python train.py --num_hidden_layers=14 --num_attention_heads=8 --num_key_value_heads=4 --intermediate_size=1344 --qk_norm=false --parallel_block=false --optimizer="adam_variant" --beta2=0.99 --lr_head=0.00858 --max_grad_norm=0.5 --warmup_steps=362 --batch_tokens=131072 --max_seq_len=1024 --doc_mask=true --dataset="wikipedia_en"
Each number is 128 + 24 x the weight over its row's rms, rounded and kept within 0 to 255. Layers, rows and columns count from 0. Numbers have three digits each. The size before them is the row's rms in percent of the matrix's.

# up: layer 7 MLP up, 1344x512, rms 0.0505, rows 1189-1205, columns 256-383
# down: layer 7 MLP down (transposed), 1344x512, rms 0.0285, rows 1189-1204, columns 256-383
# gate: layer 7 MLP gate, 1344x512, rms 0.0515, rows 1190-1205, columns 256-383
up1189 099:133126130148106102138095154108142116169163134121119148142124135101154106143109111148141144149141116109120150121104158117145083085138089116119096163141153128134139117152160109086118156153158113130115113147137096139178138122135141141154123143164101167122136118147141130149105092148149122119113140090134126118169082104149140155143097174159143089122104168139157130161156156102149102122138
down1189 100:086115120105144135110135131116154125147125160062112126159145128135143124142106193099139100140137105113151138154152128142115146185134117126104107142103125173111149111115120093134109106141101119089119131120104130111117136164115133138142127115079124092116118149109141117093143111139095108140138146127136093147154080137148125173116127139124131115138145138141099122103137107075129115106056
gate1190 103:139143151149121101108106071127116096123132124122145101093140156164124175116136105158135110122143127109112092083102140140148121139148142152088129149119143148077082146132103137084106130186091144138116155133110147150148177078100096133096122163140164110120161152103143101117158157126109129186128114126123110112164125096143155142148072110082158177152142173140101122099149109082114150104153
up1190 101:158107125139146129152119147097137100171145152125145084162101147107169099183128105134124101121140174150137112122152162112095127103130131117129134177124075158132105120144159116158121118161113135185149105108134129121146159150101129115145098152099125107153153171134171141152136077080146106168146115143144126130146139093119115068135129134151096142098146190114106099126113122117140148129132
down1190 105:155122155130139102158096104098127164113072113168129134147113116092128128152143115165150120112138157125104092120125148106140141124142152145096155123105105152133111150110109127163128107106105138155144119108118130108159134101120135101142148158166164161150137108151126166140175137101106115113133119094111082121150104103121130135137175114147178092111122125113116143146114129141100140130130
gate1191 098:149144150116153106137122121142119138099134110121133145122146124155174127143130151133146094147140128127118118128103129203148120113147128185121102121105144136135113059137112124128121091137132121089140149104081148136114135115163121079113107160139120114173156127085130145099139131151166176102142132165112105111135128134132088100120147100136147114158124113119135139175123132154115155130102
up1191 100:166139145128150087111107122126102152102102140137113157129120108086150105151188119175108152134131119132150160118147124092146092072126102138130157126139148172082105124085120136108116141136121137114121098101110113083151169183162089133136134133175134150139146085165138107106161139127132147114104136152121134107132138136093142086133131167167120108119139117145112127096156094155110085121088
down1191 103:119177137105136128144141084181136154127136132127118132106106106161137114081114111159111135130148150086123093138164143136118153134158077149118101141131149117114109129133133109151105105125161182114139098105148182081123152090119129142100146137116110130132126135158155096111101101142050115156139121119129154116148099130133128133178164138124137161124149157117086141148174096104165108118117
gate1192 098:137141139112113156112146124108121151134135129169121109128086111125129118093152151104148100156107149109097140111110114099101134092151095127138171136126139116141114122113088144124132069103116139122161117124089159167075117155148103113142107168122104107149152112100136138132155087131174134100133157158106143074152138108151098171137145149147141148110135131159141125137128121145127128140105
up1192 098:122110132141110129111126132135084117156104179144114131127142158114159131132140087136121094139146140123085106140159159132150126115127142170132092156122114121139109080116117114122140123116151153135115166130109093097121129128129168157139111143121120141123121131109122121134130136118150123163098169143114135100142163112170138120165143157115116135156135135148149172148114103140141089103131
down1192 099:085169122128101129153166086117129171150127120156111183146160107139144138104090105122141112143136114142145112143131172136137167084117132151075151147120127135178144094119109142110142109139097115139139147162120126129102138155145151112153141130149154126112148149122134123139137125101135114133095134136163145131164129139159142132077121180115115144099137108131157122125157183165151041153172
gate1193 097:158114153129166090182154105155163096135106128128120126113109115130121121078115161149112121136097125111134111073120099121139138102116123112123093124180155164111098131091165143145098089102141126124121090111121118116087178147158133093163148133130164111150125105135096095144110117144180176154120136128136115152133146122098153100135107096126107151094154129120141129114147081153129101138130
up1193 100:152125115147125131089116133093114114115104110112150104113116126129106112146122165129140133073128143152069105112089127130173155087148168157183127141134128103179119133170158131149112120149140139130117138065159153171145114148140094117144158139146126145147146136131119103098153127129173118153153148165144129161146142138108112125141163134127141143107139162087113162124095151144077092158107
down1193 101:146142153073129126114109137162073151115149129133096132075086163140127139120121119127175124157117163140118110109141141132156114138125123141090111177125136155124111183124143113138164114131081105145162105132131096141130167109125114187175108126120141094146070097102123112156121167132111129124123149118104102150110114109118120082134101093132172145084114119132108167133127097118168150137156
gate1194 103:140150079128119107152114112148073118096101108111135151136150139136111095118105135103133107114152151140100112092123134131119098159101127129145141162141153157162151166130117101149183114140097128130141158083165139132156121129145123138096096139154143129101111135148085151183116094168103154092145111160102117104124112147109146143150093123139116121103121175128121103141093139174142099153143
up1194 104:140124155158100149112174134101132133118145127134114151122164127126108091141142106143122168147151096085089098133131129106105119136124124082129134133116204170119103153143133160140099111149177104129119132156097106159149139124137127141118127121119141151122147126140146135105114143110153136140147139143151118135126137105150103132115157128164142148145128124157125122159136155135139142151131
down1194 101:116100120132109074132124137079131138138155105143154121132154100120104144088106152127130160131146162132102142115071122168132168096119148086149117144130179150139090123123157137170121149120116132105115123132144137117090143029113094089121074126131148158124121151134117138174121141158112129090133121138099129147122143144130136138111114111137169100129123094168157129121088097128126120100133
gate1195 101:109106157135114087132106116159098153178136161100112126103140105105150101088140142119134172097144119048152170123149129108098104118100128149078114166113133116144082157121133086179118136163128143122092121131116122130135104093100161154126104105161175081140099133118136120140134148129160100105139131130172150161086109101099133099101133133113119119118151090145169126136163152099146143102137
up1195 103:082113104097128154119108119110151096140107127147116136087097116135110123096115090192107160101151161127144157130138070122124162148095135145139124122161113166136080078122142141110105109159160107113112149112116125139124123133111158144107100103140087122177130109156143156092132119141115099147146178125118073134121139118141116146183081129098113103131140099135106165162163137095137132083108
down1195 103:144126097128106154125098168138174108170128147182147148141140131101136108114107150110111134145094085111115116121121104187135132102138121110086083148153118123157117109131133148116111119115144128131116151129132137128147113221169146134121113117130083129170119103106109112134121136159128113124112114134136093125135111136129086127118157131121122129123143117141120130134084163089155125074133
gate1196 104:115142111093128119120152145122113125163167128150110126113078095171140180130151121099166106110114125128154149157159103157124144145127132095159141110122125100170115146160125124154114144128148113118114097144159098142132083157132126126142125160137117132162153173139106179125126121107114129108127153156120113096129136118093123108108109087137111139132158133105099135160126138175093127108129
up1196 102:124135121128140147118120092165145152168136205132103146144098138127105094160086179139159106127110103141088125168181168094118116099174119152130136107110180069162111112158144137111120112105122093136123087164169137124116100132110150175095091122101163141137106116154163102168117136124100090136101097124126121116115131152137107125125127145133114111104133135074139124097105114130117137126123
down1196 101:121146101108148123128110088160176113064131127150144107079099117142115117102127132125102123157147084144139087117155122113133139084141176128148122136135108178118120101127123097110120102107107117125111116092113117094094150043129107131142160129165167156149103116131147130150162128146157126109131120103129115145141153134145116169147133134137127109161156094095103156116118106127103151116158
gate1197 096:110117091108148135132122143147130071085113174115131091104149149148119117085132181177113140124133152157176150146130138136091102151110139164136146131146151158150125083108130122083139161109077110133167130095111142156163091101082105124135165143149109144164117138132111131126115124144129135145102120151115137086174155116151100123133106093138104099169111159112144132155125153123119098160159
up1197 095:131120157099146086142163159173153098118106141169151104171152131084161134118129121111160126105139114106097143179151112160132126138143126128157096089144108162109170145112119149142093110076138138129145158166121090152149124123105145125139134154143103116150112126103113128141168154083126173145133177114132132142160156094179124108128154139134166106182144148092136146098128135158110091145127
down1197 098:154106113120130156166170138103128110122105134137140155124117076089116139096094149128121117160176154136081129114120147113104077115119127094101120140135081165158129071140094152155151115132125140120083127097125108138136132132110086145120053163180123135098105097127125078114120130139133140155153123100195124138125125122135102102116145126105126147144108145168143162127116136100113132137101
gate1198 096:116138077154145153108122132139102102113134117088088165116148118152153100101108138149134128120141152140091107118141099156142111145159129157087117105133074114149079135090085146147132141149110163139145097115149105166123097094115122142112117159123149142142151127141145109159141184141130131157096115112131160154148132119109122163112132130129110129149128097116101123150118086138113114110149
up1198 099:076166133116117114166125104091124101093172142114158132139114130134105101160140114143117100118113107122131162125088106120138142107084145158108152132157156098123126107160130106077134157088163115132114132117146139155151153124160121157145179136095099154172123122084105160152126124114178110118147088109111106103095133153141148144171100123092139138072145138163146148151137121176109127147111
down1198 099:099155071192094118139103121086100151130180091140126125130112102119126116107155088117147119131138101160122151111148133150157101112123167136112128127087131112206085117091098120176130152138159143096122147144143150156123106132129124116114113159168119089120110100090081127101117138106125134132165124148138129145189175120163146147133185130189160098107153150126114118143148116145149130171149
gate1199 099:149108138119133094157147139145122127134166133099145172148162142088142160150099127118150133140116129157117118148172063116119145141143099161144142112125167136163085147158167146132104083174111124153122116139119122140152108151116105147132127142145152121139125131117139110100135110106152105141169124140131150151077149105106131145133122099098134158128090123107104118160075115122154138128090
up1199 102:136129134106105150106137148145137101091161147102133095122132119119159087152157123144101127154153172106147130109155137111171122111152132102122113142155102084149106130153139141109161160103127126144112141145129139177109133156138113144113150095143147102149147147119120090102145137070095143093096106092107114166109140159151127131171107107119098116132128116104164128180137156144135137114163
down1199 098:191161102127115102131146094111228122135127136165107105110132135123115193114141141126097123149132109107149128140132163189140119114088099130111156110169073143131109101094134160153126104146110136118122115093155123135154099102107167077110143127103150131126097077113100089137107132138123110152146153156124122157168108145063099085098124175128098174148148159108122098109124094107113110111112
gate1200 100:079118068115131102124154092157160111104142136136100125084074125135152101113117095116121172086115163091144116130100129077133141117099101144109119131116109110158137090166145082174149134133145120112135081126136142123104151141106138147116172120155125164100173122109112124151108099133121146138139107133148157099141119193135124127118132105129156134136132130147109135134157113128139157117143
up1200 099:084180148135137145093174115138110155099158138173130151082120130099144103154123094124118155167119118108152111133140131112120152147114155099133084158158100145093106095134128165120114125148139138159099124105135149152107167131141136125159089148155152109145139130074090144096136168149145103109138097122100127127155115114134103092139073138120121082096105186165106101147141136122154112102107
down1200 097:155141085136150115139128148133118155133161134124151129129173134145099132166092128155142148158084161146180110160168118118100089127094125150138141158095109139107128139120145153132111107119140146164069126130148173154155131114092100164160151126129100132095139093133144143107115160083141126139158138107123081104129179082132142173115129107134111097114120143108146121118132155145129097133123
gate1201 102:143126164094139144123125165171117137152180113145139086147112150143101132117138102150154156094174187156086156160162104125121164083143174173103181132152097118139087134177132131149140100121141133176157161141104093120158121096124143132154104160119100176089135158101101122102120158127154165124131143116100114174155123121146138106119132137137147114133127147106140135124118143175130111113117
up1201 102:153130090124136124160100115145113175112159138156109095122146157119127115170163111155094128154143102157090094152113135139128125127133138088181119111153144154122126131097140102161149131160102123143185123108085137150161167153146128159150115105090143150131109149110106147152132126131123146107148102143106147118099078113125156113120166167139125110125108154118116149129119107111085094095162
down1201 095:120163130145149096096131149126132132140126155181180118178152140144157073105129137102144141098101153155124110159129148122149121097096137148153106171119149126101122106147081065131139132092134090122159124133154101133117134176118167128124105141118106098116165139154089154143113114121155145098068140092085154132116092163115133115130136148131127115091136119107151118133124139135154093118144
gate1202 103:144116110120119106150144111126096142108088143109180129127149101132136112095153137102158134144156177097128133148164107110091153164104175094130155089150115133158124141115147108129169081109119137158079152112119158147149112117129081154144093147131110126089094172123079147113133131130166113140136108139145099109125141121099070128101148082132136125134125170160087144117134147130129108154153
up1202 102:160133165104102109129137124090126126182137164084135131120131170166140124104145122122141143104080116118114120147108144087119142099111153178095129136116091133106108149068116154158134108102154109135151132150074062144105134131075173123145145104136106123114141107159131120114125161124170137093162132176124106135156103130123174163116068147089135161121113131135119136138108108100124122142128
down1202 104:134172125143158153144138067138150109102147090109113133123123181108102142130094123119138107095129122106121115158141152116117126107081109129101134123078115165111114149162109063144136130157137151116139142093169127164150071121135184141096108102126118129130145122127151097100139111117124125114154135117117098114114151167138097129171105103131148126097145141089145127139119164137136108166104
gate1203 104:140124150139124114091126076085145115101142180125086139158113113159149120169135147165119103098120116138125107109136130193137118095118163153096105115160137136144101145120107138169140125168124155095100167150149116153115160119130150149109143092123087111126163134150112116137115163168107128112131105086135120095132122154141129148099152119151136139120164115127144134169157108114137138098124
up1203 099:127099134086107066092103142078122118128169114134162126124099132122178130145130112150128144133155095114176136117111114128140134123121139130136125145157085160133119164128094126158136131131087096117167112156090101143153140157144117123087110147118135158060137141116111137108084125128132083106114117084113116100109107106105146116103105138144137089126127118162089147165108184124091100164121
down1203 101:117111124146164167151124144123166148117154102157157126113128131122109153175171162114164114115133103146101149147162107128111112100111091125133118131180156144114125133100123121173113146105138147153135095110171091116148107123125132090130127107134134146111144088157152098163114105126133137163128136183150094118137123133114131164166136111126143155136156119177130087137101120103152112125133
gate1204 098:079119149143130161146105143106156136127156153120103112071146138105139131151124126098129104198140139124162112153168113112081082141156110141153107105120151113095128111142125133148137094124149092165089119102139154102107073148126162129112094167132125081105085116121104120134151099126142155112145106097137130140107102105119109106093064123158171113115081094154162140106121101132093138139150
up1204 101:125099144094140117146099092079117131133133149120146120149140114142078145173134103108157115092156159122105124156092161169156154155169167145146153158108089102142117146103158105119129121155110157141141138169116114137113118124121112109117153107151118192091160167140127144090142152082153123091179127151116133142100133135077109105129134098134149107144137173145102167086114140135119134173125
down1204 101:090124139159126117127127140127132105146094132122110116155099146161086122110137107114170116096124120092113106131175095159135137107138144156101181134117149113113150109127131089090177121132161141134120087119166145114142099144133135138122123111149147105158081103104140177155077152098143162084162121135107130110126133139105146110137177110140134102144123091112124124101138177172137156128128
gate1205 095:172088137128135131130173142143145144144158139150166140094146105093106132134103134114133127100127104076111146146099147159070100113151136173146114146126114115122138127150152148131112089113133133119100153145094136110125152145125097163117147162132159124151131096144142136136122089115099153142116124125080102118137123133159114157148107098185112153120151131086101122110130189122141130149138
up1205 100:130120152152111093105136163149179100160151162154119063076122157152100179132115135136131137131139118112123149141148156127122110119129144122141102150134162083141154153112094183117151140127110123133125138147071153140121156139118106134146108148122164116123100106094096109131143118150141143104119108120092101160140085124143109122143091168160135119085141137160122109092094131086138138142094